{"n_head": 7, "init_std_qkv": 0.0288, "optimizer": "soap_variant", "weight_decay": 0.0, "warmup_steps": 200, "schedule": "wsd", "batch_tokens": [32768, 65536, 98304]}
Each number is 128 + 24 x the weight over its row's rms, rounded and kept within 0 to 255. Layers, rows and columns count from 0. Numbers have three digits each. The size before them is the row's rms in percent of the matrix's.

# layer 5 attention value, 448x448, rms 0.0287, rows 86-127, columns 0-111
124:139096140099082084150105129105102166141066097142088105102127102095137184137137101116158147070122132132123162125126112130134157092131080174132134127140132131112153137080171111139150141144147135088130144130061176120156143121136136107118135179131153138152092092115112133120157137116120120130137125125093108150125103178102099140121122116129
127:147068143093127124087142122119141121096155139137135128167136167067099126128124121129158139128163123177139127117134100143120150130125132101148104119150136181143129143172138084143085167122142130140106129126108133112132119127132123090123165119117122098093134161137168130106105144157177133122132159151086123114097111126126120130116088150135
119:132138133132101139114126112109134145104116157159135111097135098124148135146117112110147135155149091156126135083165119129147104133109136119153143144100158138158138149109088141115164096125167141118159079115114126118120112055122136145139148143107097113121145128134141119129094126120140134165143117092158124126125121141117142100101126112161
120:156094132135100117141150126112149173108135111163088132145113123119102144124149139136111130128130151089122147133138148136103137132103126120063137160149146083144108165148074154137138104101125099113131171139099094157134092115173118147169170136097125135145140078127166119145163144121135165103162115090160131117110133108132140147146147134112
132:095080132149168116121098101124164125111109142146134113140135109167173127106113128132132169129116110112144150099152131113168137112131092108135124138118140141103139098151129167138173105152146159106141116148126153139141075124153112158127110137123117161119168145145131101169157120122114109170144133106134170158121136168160132133147134111118
119:100139103163107142116135167140133139085133104125130161135109177129129123131132106094118090126159144112152122108114152103177144160128135138118152171109108103138113166115155144076104141108090155142140108128155147087107120132158147103105115130131100112144109139118173152136140122145124160094141124089064095179093119126078149118127068144078
128:155099130148129097103124116137150115150124115115149147132129157103127201155155177131120130110121129087136181140091114163109099136107093139140155124129107156132124119111102106117099151135144136143125105138124152126103082102120132150131086106104123118089157135113167104138075163145132155140120130180101103165118136143090120143147118110152
135:174113172120145155111132137123136154134142149112145128146162131137148148129122117141126128151171102117145121095119144143141110146131137130134121112101108116152112130119140092125122114105143122136150122111116104153121133088107104118111187123108121111137092133137149154075131119107131116138161121129118082145103108136119141131120083115133
131:137076141128098141147118120150095117136132110166120146130146151123112096137105091120170121192110097147143079119135161124148121119137125104098157149108109146097152100128126144124120110155161108131165182151163138179118127112119137132114137127110120120168109123105122106093119161175088136126114146116171126115114133139161145125136125122143
119:098121172083148170105106084150094135113113156187142142117106089166158147127133143121093137110100114076134169145125178119112107141152168107138138119115113129132152105095148163158155093096123164133084127110145162074139104126156094099114148104156153146102153148154151120114159126125140126135121113133140133105160120111154147152112142100115
122:096159126151127120091153130139139135052099172110115149116147146131092127129134117111128076138110162120135120107171131088151112132157139076126117141113119109097127095126139125126144132128105149151140154097113161113135137166116148145126123088098164164141151173168147149126127128118122139173156101136129145119126127156133121124146151123136
116:126109149102137121163147121140103117111129100122100142096155078120107128157156162136134081112128126181166156131110159141120127099081144156136153171118119135169085142115117120119160092162145112093126121118147131110096117122152111128135138119123134099086096137149093112084139115148146155122126139129089141120149122192134077116163115102145
112:046142167170102126161142161061160147120100141116165154143131100113110099129126110110152142088153165115101110160097160132128094118098128136178119152171135128154155141104149064088193144105109117125142129118133146134137110098111141132152115144132118112137102107138120119103136166101138108143161118124137138172109120104162117159109131082095
129:144092145115162137113172074127129096100160140081108147126125148133103121064141114149147127128132131134130127159113159130107134122119131167106100140118096082112159118135132106097096151178145132142111205121135106156118115112155084138096151161061150126141157128130136152143117132141130141136123123091160083078138134110128158152164154150136
118:102121122180116156124161105103126148102121179171161092121115146121098105104127172131137143147124131123142144088132150134102146126118089155155147138158127163086189150139158148139091103129115138121176121140081116121128094118114146120150116139154176140094148125113139113180124180124111109144173128142135134152110090174144136135150104165149
123:134153133100098101108179093119145086088124144133116138140133128144153083155183108131162149136144106116114112111129151142125134084137148124137150113125123117117145149129138117125103151083144139139131142109137156101133145106156105113124139121111145125131087122102104120142148119107131098168156095137117076163133127125120135121137149140080
119:086123117112144162103109160120117142162135159112135129102131118174153139099095145088102121132119140145155130146122086131135113102142159107128129125141101113120076150131163141109107114147177123113124102138129130129116137138168111142076188123135178159139106135102124140082111138115152162166138168168102134181129123117148118080139146123117
117:145118146117104132136156160142085129095135136159167124160161133139107126090101150099144102098138141154143109119153157137134138138133132131059116138110140158137140105152137127076118189097112139126162194085121206135081139141132151165169083090133120148180111130149154102100110139137115121085155101110120155163149120167111134135122144104170
113:136134171152103063128110132083093092061168149115180128127120129120086098078074122126102115153153133122108089100123128144101147128138130116137122142105162123153136108123080105132101151101168118133145179099125128130118177150137164126117173158087135115115120145152167158154146169123114117157135080121072107140074155086116133134129077129102
134:119135137134109086131120175162162138079102128115092094108131137174089107133137114138140132126143071158139141149124115136121119150184092123077157139110143096123157102158134125129073112122153094122127146160169109130107108107124121143109158156119126072151113105117137131170140130127112135135058119127116171124107154107119113122108130135124
127:121143135120072120167148138158144118134137137105092095096108114152107135128081176127119107114126167164127129126166113179169162118179138103115107106106096124122072117143130125112138065156148141108146111155134138090119117135136119133135131124155138097131089136144117112111138105095182122134122119116128136096098105142145152163097126104167
127:120141109139135149149105073183136080072164167096145087145119095164150121160106171094148099144110099069157150142136136135099091155122093122126129133125135136152139135109164141137141138100115102089117143140193137119138175128125167104138131156168127118132097128117089102150119114180106162129134175169137103093102069092120119078099129144148
123:124163121090162137139165131111104112118136145121144142133160155196150107100132149101158146131138079144143163086146138146150164146175141175127115129080133125174130119119131101158119157136129131087135094127172139170165140163144116177117132132172113116111143160165140102104134102122162125107129063090127111131135114092113143154124127150161
126:130111125088099107142141132151118143152114132095124128117113134104110127203151156164142105136138163129135111162205111155096109109165104134131172121131127073137149111105124102147083124088134122117131149161112127090103123119164109124134129127166144125108113130151107114167146110113138144120106123174092124136076120087095111136145112113115
126:158134158111150123111096160120100099103118131105117119103145161172114142139132117098142155088174157151153154091121133142126125130129118101094144147144137185099104119123085101157143135133121136138109162145128076079126171128139141166100122136153163146119142132129165081136101139114092141141112123136083082145098143104108159163132132148180
124:119135114139130064146096100139129099169085058140151091132108107107157153156128119132085100152128087157085090122127083138144147105176160129140152118121113109111100092092121147134135124087123103150120131144106128137113116140130127107143127163127161126144097126105149148119099152179138114147148140102136142086165113114096108139083133070137
116:094137174122100148180140163126124124166111139140166171123150153131104104095123113136166118172174130138119111127110117115150134118135122123087128125154113118114120121109098112127096124148130109138140143112138160148124123144154172154088142100148120088134098128128131131108122131112109161113141129077148125162101119151115116135111113143110
128:093123093192140093150098132104199113148109124105119111066170147157114126117181147172111105131136116139108150103143119127160126122114122135090122112104110113111125105120103165077132126157148125119157114087152145173129105122093121112146147084115136127116139121151123135144132198099099118122122089093162156138107161120140139121141131140126
117:132138128149136173133144172124099119148097118111149097081126127108118123111166121124149169120128168154115125112123121157147077150133143139149115110158125155123131092171087163140149145151140110179130079142128084110119120143092104113138139088134152134096131138131128171103112135107130124143160103142077143101163124146102083117146139173111
147:109096108139144145129139124161123152105147113114135130111141137168165123144143090120135141132122102104093155143124131117137115113116171146118172170132141127126151133098120145114084130123100095117082139162111108122095118147153103183112126179121113108127133134119132076130125157152088161153156170131135147094138154101155131109076115107147
122:152122105183115111122088160136114165130122147118133123110125113126144142161122159133120147132136114082110142148138119121156108091120122133153192160108157115119133124117129167153084102097084145136124123156072129120139138148138158148112171112111114138099172144086128098150162110151121127103141135093130110128131160135129138122091139138102
126:135108152143148090126092098150142153138110167100130109107134126106137120115123164136104132102094119097105123084094125129124120138116147154138112163168152128125086152143153149147128128103103145161140109185129150080152104132127175129116105122110127131065146170138173121118144127112127089139150162144111150164135165175126089117164176137112
130:115094161120116129136157179138105130113131084166114096117065109139158132166130150138106121114102118110136120140139122199095123084138111126131147124179098120131096157140100139122142146144127125099111119151110104143154122131071162126152110126183133116116135139146162096157153108132139141130155152146151111144146134167116128114098119084135
139:124118126132107110090102118114100144114125089095159124149135094108138171157152148116144092103156103090120128072153118107090140121107114113095099109167127147105111147114098115120119168155147136109174160099110175153110114101114155161179149110092120112131163149141134138105087140152114156126155170120099103125122091185126146144090131097141
128:127119152091158119135087103112133143128137133138117083132107135143126172134095152130093081105066084129118116123144129124102153126108129140116135144089164098143151166103137164109167178107133154105125105123144122071126141153103156154133153130085148110121109134087149120138138114116156120101135125182128142128126097115140132099141120149120
123:128108140082094128145130117099137147108120173144157167154131094125079109130119113160124184160162124136135134133137091159100165103114120145122101140154153149145164142107130097115126135150124114100168119142112136123163115126132108117113130113137125082162164119116127143091135144147155129149101101113185125139085124173184140127130145109144
136:125142147119143177094132103132176173131149132139127126170119142124167129162103113120114161116131113115123144168110136144122128125121136095128149113132154136163128172120105158124147109152131129179088136117139101101128128117182072125106122118133149135107075121120171120164147117126112117121110153146155167151154147150123135125123133113154
122:109116115117128138095142119106159125126112097135110117119145151094144175122125133101142110106129140119167113106096087105152125098110146100162138113099078193168176104185099114117186177158112110137132147129131107124127131173137163142094131107122126145136109154135147175081106126097131129112145121127150153144113163107104131109154100132127
136:122117132137113135127114155099144131143152114132101158139128131146096144133134145160130123120119145161114148102134127131106154153111137145098134101093158148104110152090060134175108139162132151114138164102142138121152137132142182133122118119119124097157135095144155103163114147139119130101121117113102100113121163127136161091164127101109
134:090096116115129127130158141145078148095124131132146153127115114130160136148111147115127148110117146121156181146154145108145123121143165180156098073120125134101080125130129134115100133127119114151109121175149103094116118153131148189141083131122123121108138156116118137130113142100114161108157099095106133091151150124116152142135103129107
123:129168088124117079154144141119119128124127149123117140091115150133121131101104135118096180115129138138101115151143152159105110140140156175112142144098150111141132159121121110101153111183132118159106106111170082100163143122102102113138126117080089099144136120142064148098112109128134108115123102150149138112142157079092126120114124128116
119:111147120137105121125129122144146153140123099138149128130123112127135097133107158103072174136106179116145107143126147124100138170132100156164125099145146125153094150138164102131121132108157078132100101119139165101138131148155081104118145173089168111134119171125104154158146134134154153096106099134124107152139116137133109101135076115113
# layer 5 attention output (transposed), 448x448, rms 0.0357, rows 86-127, columns 0-111
106:097120133112111128097130141135058102144163099094119155142099117087155138106192152136132127171128161110168130160143127094106164124185119164136149103128134107099140098186180119118107147108068095108099146114161088123118169084118149170172126098123103128129108124121119109086105106177120163116147136141119095137137136096157147140135125117148
112:192133121142110126115100131147127105132108132187091149142111097148133129093101142061137130134156116126134132122115122109183154168120117127085102136101136129111114105118133163156126110112123122109123114150131135134130129147095153149130114095145106165144097068106135054107114136118148113127144119104144092137168125128120127139098144093084
101:137092166187098119076099133152117108103147100128160124115112110121127145103127171118120089086122164143104108130118113088127149123146094142089142123107163121109154145109172113100145138140159125097112112107154119117173128153098158086130093139124154151137110142138125107125106127129102126135114104120121134104147130134121116153095117132149
104:131144155120121110140146147104098092134147158116128083068153100124140106148084119133109075141103125169169104121124133099107141117184160144151139120123116124147062140124132133121134139123140122134144109150136173082148154102135136106139145132170110122081097134144079133101133162128129118164088154162098108113113144137109116123145106134126
103:188084096127148130110110116129081115167086126107124133141125119118160120086140083133108118123124084124149100175140149125120133110113145124167204120104153127117121162126136144117109168127163154172126122108119103082103160138131134154147115108134149143126117130131140132106100119143124135095109120143147114131083131149110111113068133148136
098:141122089108131124148123089174143141161128099110127139167134096145151117099150134119171125111114105109117139097115122109126120130156123157104098088136099179114121073105104114138126079131148130134145140134144130143133126122111112146163151168093166129173119140176098160126151147174095150077104087153168128052165099136148126155121116139115
105:133151090140139150123119128145147134093163080150202080121125156135124099103162114125105139146111129098124101125123149107127142146107120119162144093152140165113127179099107118101128122105139129081122111118079113157175145150107139144130127173107151064096176158100110109167105142145122099117129141096141142144147096174119103124098135154176
110:137122152083136108125114107123102091107163108125096154114128114148123120163124141102151105107106130150122148132107151109109182132148125159115100146120148129074116124118101113118117116116114042091151119160141134160134136175121136116126109088142179128123071126090090140141152084165144124153113140143110125163131116108126148156156152108091
109:142134122148181100118165115116139111126092176135116065120113113093091189121106125109085105093109147132118144175117131131129146155132160172136131161121143101164128142170118106112159180117117153116141133089117117153147117118117111126157093159155104128141139127128134174140138082109131101106125090109082090148143131135131145140125127096115
105:155073089137130117160117127087151148101134129130144152129150147087118102130157114125112142108108113129119168123128136144145113118100069135167108160136124136110107124138147105170133113164105150110145108130148129124141116100132110171190108165124079101122075088094096161146099169119092141122096143075109152137172142156119114080147071129121
101:128123143104130118165112120133179096123144166127101088141123155144129118170119110109141125133185117118132154164103100115125120151121121129067147137122117131115103164141139121148136108183130130120136143104110132156145111088163128105153120131128140151157146122144152128167164139119127115101169136131084148119137118139163136095105132108118
098:132149123118110125084111101120114106139095119145119161185092102111183141123148134151132128139109118133161119130127067131146159167148128139155125148096168127157119123156110134156105095130147151141125137099100122137150142122120112079073112107148130117136127133113170118156109094125088130106123129176148178141109126093179132121112150140095
103:168098140072126106122177119183111148104096127137155131139141165116178117145105134146134114144156122124153159087068150132100151128140163111078162084114082134141122132108114132122148136150157097124107132131135156124116139133124100129095117108141201114134162134169138151156085136140082111133143114128099106123114144077110123154156135164120
105:136124137139091129151108166161144111123103134139154084132146119159101109136085084128115147181125139126095129103185129138096173145155130125138137122131158101146096130104101108120111095133141137108155115107137169109147094127066154091147140174162098108112159157099119131133142136141132085136154184118141114135134144127111159095140124178104
101:129127115140143113144099121137108124159090093092106061134120142098142135156113072135136097112086130152127109182149122122125094100074133090080137097111162151129121134103109126139121152135131123119140161167124161122115117142134107130129145134095106125121132108136145100157151093135115144116081117129132113108111112129105147140148116104140
107:136102113149123141129135120147138143127088123109121124124105136126133161107105109088095118161136145146125140120116126116117143144141095130098098100146122108121135131132137127106140120183126099163158119141111156148139131122104134100135131110144133114122111141117155153117170130138158143092136119112123143141103139117123209116177124107134
102:161134141107117127161146125120123135134168142072134119129153086130140101090132120155145145105140126085138125150112108125130091139123112155101127155085136133133115110118141119157142134153125123138078077162116137131148113137110172095111082154092130136100138116126084107104150129114123100118131154132157126120105160148142138144115165154129
101:144125163164140139138113105123088132088139155143146102106104126112131143148138106104118141126126139129183136096158110143120108176113146143146156101124104139108099137142142089129166144121151105151131130119131120096142112142144093179164148164095136159141161139121151150144095108128152097141102146106131132099145124119112151109138110194126
100:129112155121118152135133164145145130137122113108118154112114129160146160168098129117149098130159142138113148138153163133121142152106163090058133157095168128153118121110112150091166141145105138119130110104104143119117147087138166083097116152105087097134096124114167137101114122138081048105131144132122135129142158175109126102134137149128
112:087102136114140163149150085122111127109116176150104144164151101123109116173079110110141137085157176138126106110152171133125142137148109110081144171158129118108047110128115112119179136136130141174141143075140187116146132113124110089124097072128097133119104133174141117134146075139101132131154123152111145169130124135162135134147141132127
105:115142109134132165129108095157131137102114100131139132122133179134120148141126082110109123115105128146131166151118144055102134117146135143145108116156155088159153162096121144138140144107132099134096168110096100149193119133126105119137128084147179121096122125146145103140129142151097061128118139128164177166138133144123127088148149141103
107:150137168124124116123104125087142128139143167155144186154127126076125147141121127123143149128137111131123132137122141135113128105144145114132155104145119169099129108133126108148084117132091139133165112111131143102141136109135158180104153098111125127135143181144157127110127164136135127102187157087132150118115162120188129179128144120146
104:117130122142103131139086138110130153167096127110094137143130147112129156136121158164137134139081144140130135132120079144151116107108146087101142181160162137061113143170100110130103127115138160116091120081165127129105129135127142084146156079094167149122173117083147136158135117167115131174137134155168129147093113170081111142120188137112
106:135158080139182155163164109086134101148170174144097142082134126159096145122117100099120174112098159109141119117131170151151116122114135155132106105139141160118114142104104112079162123132126104128108130185131148125143155109151193117133099142102099089105108120146142100155131148105103146192184148115138111126111154130118105099136124153157
108:101124122131133135144126101118142136162089115145101129147142105168101109149080138097096073139129111062133115182141172103098097142118078126098130080160128123116077153115165169104115102158121138147113135157166127129112141127109121123156108134085086095118129105138083143123162108121127147112169127142170143078135143128116119103096153111111
103:134072150148107153084156114155146098118136121109125175117095177142119126114151152114163110126167161117137135108136098082148173138130128122098128150161084135105125149119124106063104120118127179111130135140101106099098198164139135140149107088106097116127155133095127163126120122099117175125108142151118143150117124129100160133130121174160
101:118107135109142114148071119152112106134144112157107136113146143125112134159128136108134119141132143146155122157121125134131121119144156124113132151106131161102152135179169098136134091098154107163130097126109106139120120088106105077162124136125154112133098117162143142089132151117154095105141165183094159064105102124095143102134123122141
108:090101160115132145120113116135081131131109085115172107139116129123121173130079086123097149103109149110128134130111162145119133110142104115146117145134066116101096140111125083117093134097153083123137100131084113127174107111133136137094094124122157123120097114134116115103113052169132128102117144114136110112129087171138126123152142139102
100:144132092159101090131145135135120176119098061113155185114070148164128117173117126133123104138140114088126140142133145081103173095098128119123123155105164156098172159094141155126152159089135109127133132165086109085120117112144122100092108171124128133142174116117165047104099108111123128095074147117170117109112065136092145133125102093070
114:130129112147093157123105128141140129144093141151152129092119149108139119105095133100140148107105119140149134117143083134164132125114139131134148115133153108122118128134184112168143138101129141135129092134148091111132141182127152134157077110156124151102156118104141157160130102103093097171143107153090134172120112140161162136138186096129
107:117135126108158152121137152114102100122113121116143135109142166116084158104131124105143120089141112119174119142135128093101112139101126120117170091093138169126115101119108129106127140113131109119147133124203097108130117079164109142194089168121130081128117093121138146145138158097086117143101130164151173147123102082127143104185167100132
107:128185163094129152106150140128093168111108111105136131140128149127137126131135090151122136123153115083179118122157098108119182106120134125093163139071124157119128126112144132075146143144137160146186131137147056096093162127126091111115168136146114123130174117138095130138112102141115151112108116118142139132124113118122155162140136043083
106:123150106139104139124113078124111140068119143096108168131114151116104114106115146144137100164162157099144159128129124073166113131109129134113109080147142194133163120104112144147139139150098119185100069142169117097109119140153086138139112151118140134149118141116140112107123090121140082123080111103132141118102100133116109105122114156158
111:188103158112115100110122154108143110119121126134119149165108126116090109129139126156106112153174147192117130154113147170161145153154125133124118144107179151138122134126135111143128142120147113123157123126135148135121124141145167120097110122120187188148105128079153158135151129141135124141090137147116137137156117101104151123123118187136
105:150139146107100100159164188130120142095157112092126147115114150083139137120155125189109107141126157111139134102130135146138131115124145137137137135147119147110121099104130111157130102088109115135123096083133140127103136090116092125132108060155145165107119161160120163139141155131138120113077134128141145129165051109118153139128115130145
108:115117129150178119134101144144150128119119096139115048126172153088161125131123155131146072125153156142124123131115162123103177130134132145142127088103156135065143080078137106195137148125140160120134168139116120140125117139151114132112073135133114124101157106164120112156132101147131140058111106114091124121101137135072134096108109092155
108:132116141157105152143131113113114113122142116126143101072165119133162117107133142113145079175140126107098138101161129137175142160093127142141131144130118122090095124120147153158152135126125147145111164160145148140113096122084167148133142164113127115110101128120144107072117124144162127135135132127061127087120133148174131127165109117114
104:166113126148106110142122111117148137145072106144172157085161139137205134134121111073117121174161140120131070150134117151139158126108122133154130107149137131145119137128100117125128130142106133104119143119114124143118167097143152149115137139138124158094134122117148096108130145106137130141130127115126093107113115115130118119142138111156
116:123135110107170092109153165119116088148069115122118156129131103118134167166175142127093147152128144134137125142128125158112105174144133098144105139138114123146109142146141104126114091104093125131142158142079156113173141128100096146128106138084115126108133181085156111124143073146131129126140145141118126123128166186152070142135107141125
110:129125141105120087145125147106127103119102122109113161133106104171162113141125133146104145129098111117136140106101102158144118117146111141150155175109122157184156148110131144181137127109111165138141103098077129114118140104166147114115119120111171095175112149091141111143131114116132126177128107160115124138128070133122117119178143160119
102:112119151152151146140139162098146181116151131105129081139102107161166178151159149121141117115153082166141142115137131107111097148135127155179098107135125105118144124107138124133149130154148126103130127124138144114132127105099125152110131123140115127117146125121140109128125109120096162110131119122114134127117076129137109140123087126090
106:175125111123095129134139145100085117114135142129147122153134137119155097144140112107148143144167172130138134061102110128111118135131118130179129139104117129129144098088085134125113140141096150110107131123134129100120136101142139154084111099155135085129074123143125111113100084094130120149113177164120096112071168141173136100086157139149
# layer 5 attention query, 448x448, rms 0.0287, rows 128-148, columns 0-111
103:160119128125093101117135157153144127155083167165150149116091144108130160128122129149121145113118146178135151135103144116149131117122125132096110120143134133109145148101126089135096098148135174121151110167096087125093199114136144138130110151076131131139111142108099142136175145126097160147111138134120082138135115119112146090105084153134
111:154164118089139161145110122107111171148100127137156121141135112145147170157126120136133152136105089112121130109111129194134117108113107120077162098165145132154113100135120101098126124135159106120122114114090157162100116137134109188103121134110149149108120143124134140135153160113115128083132169162161121156106106121127123133137184122105
106:146124106103107138157162121136174150113134112113147083117155150106144086154113209158160122156137107083121101116121126103148161092159130119124126134130117159113100114148111132082096099143113140121108124123123127141150143085069130152103154134116107114137103084116139159078108118130182136133160119108125120125120141130182101146177150146116
109:083090125142101117139145140122100186117146118141144078143107127109174166172120114125131105114143101134123148156125092146117110130110145145123119123108134130083144073159134116112115128154176102123110094100088128099133141098092141134126164129153128114117183130150146128074138138139128138075143152105141146135129114140163122144125123145088
112:175111147135144181122149104131110114153109160093106108137150132121127092122118112141118135132127162161126115152134112171164128170147114163147126147170103105120095167134139095133120142153115131154126093104146180056124159148116125183101125149119089098115122111116077142108150106150152137123148153110141115120101128116131125119131116117099
107:118130139112138132115111139132085144114154116127114124131073166145146108098120126109146119122113126166135158151154137125094144162151120109165122166171125172141088126121062095123106105100143164163101134167132140143082132137150120115200122082141141112147173121172128107179113100157119125144134131104100125162192119132096124124082148149168
104:115142162143141175128147131151119125114125181101135121086148109120100124122105135069145131129082150138166177160111130120135112130135119147114115156148118107115116154103161090131169140082146118137080095144135171168072106174124128136087141150164130129097120082156121077083090170135117117105126140127116074171150154139108169129092161151121
117:149112107154163145134077169133115114103115126155144131120149155103123137109110129140133134159151142137145076112129113130177111121173101140115152163148161101098124141098120142145138149133139151136123125100133136154140083135119115154087134166105156169113146135076144130111114131142138088144112115129113155116099119141148129138153168127131
104:150128128103126052135154114110122117118101099111104097137148103121121138124145161153130154162141138116108137106132116150136168133089102109092105135163087152111124130119094140151117105144114136091162127187130126151116162147114125113157158104102148142149090152140129162147116122135102130133094153084148158147182169168130171116136133121146
102:138088097138138089131106125157154100127115144103117123139102162134140112125122124165142164110151123103088092148112110127115118128106108124105136106140113104152170094103130113127120127123109162102115133110123112118085168127159170165087155118083118108180106082143126135120135119151133112113125107134100113128133134180124107156120091125149
110:128087149117147111130179115131124118158099117102126095099156139132105114144148124127125138144158065135136155143119130127139154101124140116156113099110111125149119120068119139147156144112118102123119116139143103089082130083119145113159128152099117133130137131132151143170135120145121143133121135126126119087171146156141144072179138110131
101:140136112148184118127125072097123173145093137125103120098169099100125132158131130147148108158127136147133128127098143105106148121130128156122150107144126120126095133120126130161125145120127145105164105146114180115114121091115123158189113134110096118131092140095146185162137113147165089095119097122108107100113130137112150120081074093161
104:099116122135112121147127131116129166165121058114147187131147098125129121117123143147151145155073141122109151088127114164134135077140137140087129152152108158131157091191126095123112124127134112143120090152119118101117151106190124159144103108139099102091161108114129138114111146139102111136161128139124151117102123140112137112125112128158
111:110136131110132118136137113101104128105105179155148079124133125185121129116166119078170120127052099134129131134138112112139173139129165133134105123099168145126138102140099107110143178132127146113144104092153136153112170095170106137114138127119105131106149107128118137140155142141125135139123160153161108150092105164111137147146113116124
106:092099123100142116133146124111128108124116113151097132117087163082119111141141106137109115101082096162144142066105124126130129106104146124125119165140158106105155117126137106134132138104136141101151135129187107125139069092165164136133126125154154098148115135124145143138073112098100120141161160117147137166146113139158161076152117118137
107:130104122131125126125131093112154095117168153089120126113160178173107130136121121134134075117144101133112127133102088093111100101140109137130145123152090173145145154094110139097132130137106100119113139112153145148142120154109152102131147151153105132118106089128153139141130139110119140087152108141095126128090096128145071145103143134115
107:135126126121161150122139120152137159079125120108133127097109148132128149135188100098122124126121147133097177116078144112153166147122119087137142157120122117104179127105091124112123169082156127140135151146130144137145132074118118098106122146126131153098116158088110114133141090151143139136133125081109155151098125127160115188153143132092
110:153109125175154096138095160172129093113130100151144111125152179133159125161113139110110159135158141141118151107129117125167127136105114101162145152087095172124158104150155119158122104125128098133157158152125095118161142157117145147156105133067171126134149151157088081166132148141089137165125148135134136113085161102151114152146129110146
107:100156125122194139168130106161107105120143097126124117142158131104108150132140124127144147104179168112122124149158149161144153130121149165120076153089159096102104127118119141119093072086113131153167167138183153138143121143104119125202131106127154140159132153130131158123118116121111132102095104212099139100091154076147145112129163132117
105:145124077116096126131130101099150148157173118113141124124153107070121110138055137115133140133122161111134154086116176078128066146136165121146138128179100139098114145156144105144176140145079147112106116111137184181141137094157189122150150134108133093110140137104143155139139157122138082135112134156124102105115130117177113132130122135138
106:095152110101119125155164126112133179081064157070134127069111178106126137111121122135130118116097138128133147147124148119125160177149164126121132149120094107114111118162106102128106115069136145125114120116089107125153066117125126093130119133080127165121127130138098167137136148142148111148128144181106128137130104173119110146122134163144
# layer 5 attention key, 448x448, rms 0.0288, rows 128-147, columns 0-111
103:134168115083143132117113182114136071163114142153121149076223152103096125097139114137114099108196107114123114132153140134121136149102117167104150130132124160154179102116105123103096080125088128135115108122161153097163107107091136156105105118097118111116176096106088118114154132152158141143167135161135111145112116116103116113126128149136
109:151063129125135085107107110123109162155146105130137108093115106087163180182137122161116159124136138113118125147131121146110153135140139127129149130100117161134150105110110153145163133068154120100186173160140120171095145125108114125084148097150171123109109182073131131138120135149112136140132139122110165129108101123139140095112145105122
109:160109113127161109179155156175134115072156146125165108136138112098135100114137150124152135088105112079154125103087142145156147174150157094167120101144150103125134161115072160112164117093097120117080173097139115122095157141131096100115124129171158134124152154158104087091096112149126110116136139146156118124128141121114084141103117131182
107:119116131117088135093163117143138128139160060110138105133086118128131118130109095118083174126080173128099071145151110157154115093119183102119150110127133099110160158145143154086158134107142132105114149142128123100115136150149148116113119123121135109158165155147131103096078156157122127099128129131157153120115184112157118161138117132137
108:119139122130117176163163125137132119115118149108109095121167101148116119125135168120162133164134155130090098093129121105091142153156139139141158119127124126111115113106133113128059135079093111146117096157109126167098146102121122105120126134146064144124110140129159124141141103149136123155096183143096089144152169124143137160133128124104
106:119126141168141129126144090150105122146174134152170132125144157165130118148111114133150105094131130127138149122131109091129123161108120151138094152134090162124142142102104108112125155122086159121104117149113125151204126137136125118126150107098137129175097150106158152135159143118095151152136150140108143148142086121105108091147147102181
106:072148131120084135140136135122151111140197128056102104114093134092100149124124093153113111139129123158149123126091134076096156118120131066098151140139108130141123086103095108127168140137129129166151142120137121133106115153146135147105113089097107120116160125115090135154097138117104103094110137140129108135181156132154106160143111112161
112:137113132133151138119142157169161115083135176144125088130119101114093152129106141121096150126138150115085119166085150145111152085176104112139114115130145117114149111087149122135139124129159116121155170132140173090147092148140124141140122103160149143148157136121132124107114105119133126103078143143139142155134121141124140102121145114113
099:105184137114132162146142158107123117101134138119179129127153113158109159142126165117088093149086103102117137138110151127141121142121107119120127150133126146122098087077118088188153122120096141132131134147088107131135144123123126093092157112117122148107076098101120116154164103105117178143155149123116104090158143137137140129066119124156
106:127122148112123092124118139133126128155141111168098143156122101113096087149106127187109112158127104098107111145126116100103079131132138103093125162134128120150087108130125133120101100125148150128122147133115147149092113112115170155113132203138114137170167142147154133102118170088127122120151117122147141103150099159129077173118094118094
111:117142149107138176181144123142121136113101104129152135115132185132147115123133161108132120132164108062130160138110097113101116134157124163098172173115135151148100125118118100084133091124150141089128119119160058121147088131107114109202122131084125133156128113133152133111159142111110158127132112120137135104169138167130120075100143141073
101:138122132120139156164103069125160151134129144166132126122135095130105140145155174109161127081151103134100137168149141115099130142093116135123165126092140141114121134139093152159074133096128083162103133096156085132089132131094135124148111107100153118107135165133144130120121118096113131134124099166081158077143173171118119127132135121124
104:100119113128159106152148129100128119119114113139120137156108125122144115141134118138165141138109150136146144069129067144114121115134164126137101142132114186119135089141106128138119131085162135176113125150116089166087135112093079122175149113126118098168139164127105137140103102151148118103150152122166152101140113137078174130096118123145
109:136163120128120127130179094158184110130149126100126122082119169135118091105119086118110127090143163184101135155134103083106127104105132117162105143115104115073150136087136166130131151138088088146128120145129109130156121141118111176099115134133151154097144158166091119127102129141136141134109114104139105156142139096134144152162109088101
105:098111111115135094113139110121098163138196116145159136115155149097103119082116149118122135167125134115138140134120161111135120151136106150135114153099137129116097106100124112109110143114098108096124125160120131132160140112135135138159156172109144099119098142156133177126128111108110127090145127142141149161158121171141125085143127094117
107:144169122137141101121093133166109120162166141136144130088141125097103122132089120101128087112094127114125132114150168134127163139093105125096161141169124089124130138129160148127150121106117160106137150122147169125094121180106113149149128114112145077120124129138157100106099129141130114090137114147112120094105118157103060120141136127128
109:172140134093129153124118122147143164135138152111143148124106131148100126149099108165109134145081139168097121149067141124138147155136146119143172161139120103105107127122162147112097173068129163117121137068141147133141183113082129105155135111144152148132092110132118150101131093159128126129124126134066142137109098164073090167158134100125
109:103126162135131118131096156169064133110102145170156118159125150129147129129110098132108124142116096142114141129118165123144101149132106157150132160120149124140138126120121102138115095158124136163115113097106132128135126118141146099124103080107154097158137115128150077126106115171113103115140128112107125148115168150098128187123107163124
103:094200170136169144108128145126149125113142144101131072122122093129123192039127142123104111135154103139140092125134156138119158098150162168093083118102129098111102138114135079123083113139108144171115163111115135097156143156125155125120122163153122102126133125110160135110139121114097105137115115195119146120154122118149155152124113122140
104:078140076124150176145138139136136125145163155120145120105140075082106171125081090123116091150144100146181129118136154134109143149125126110146126092138138104111123136116112112181128143145137122128064145119126138117128139120161153118094105104161117117100140133118144120145116147112159152143134114125149123079152101108125099161093148132177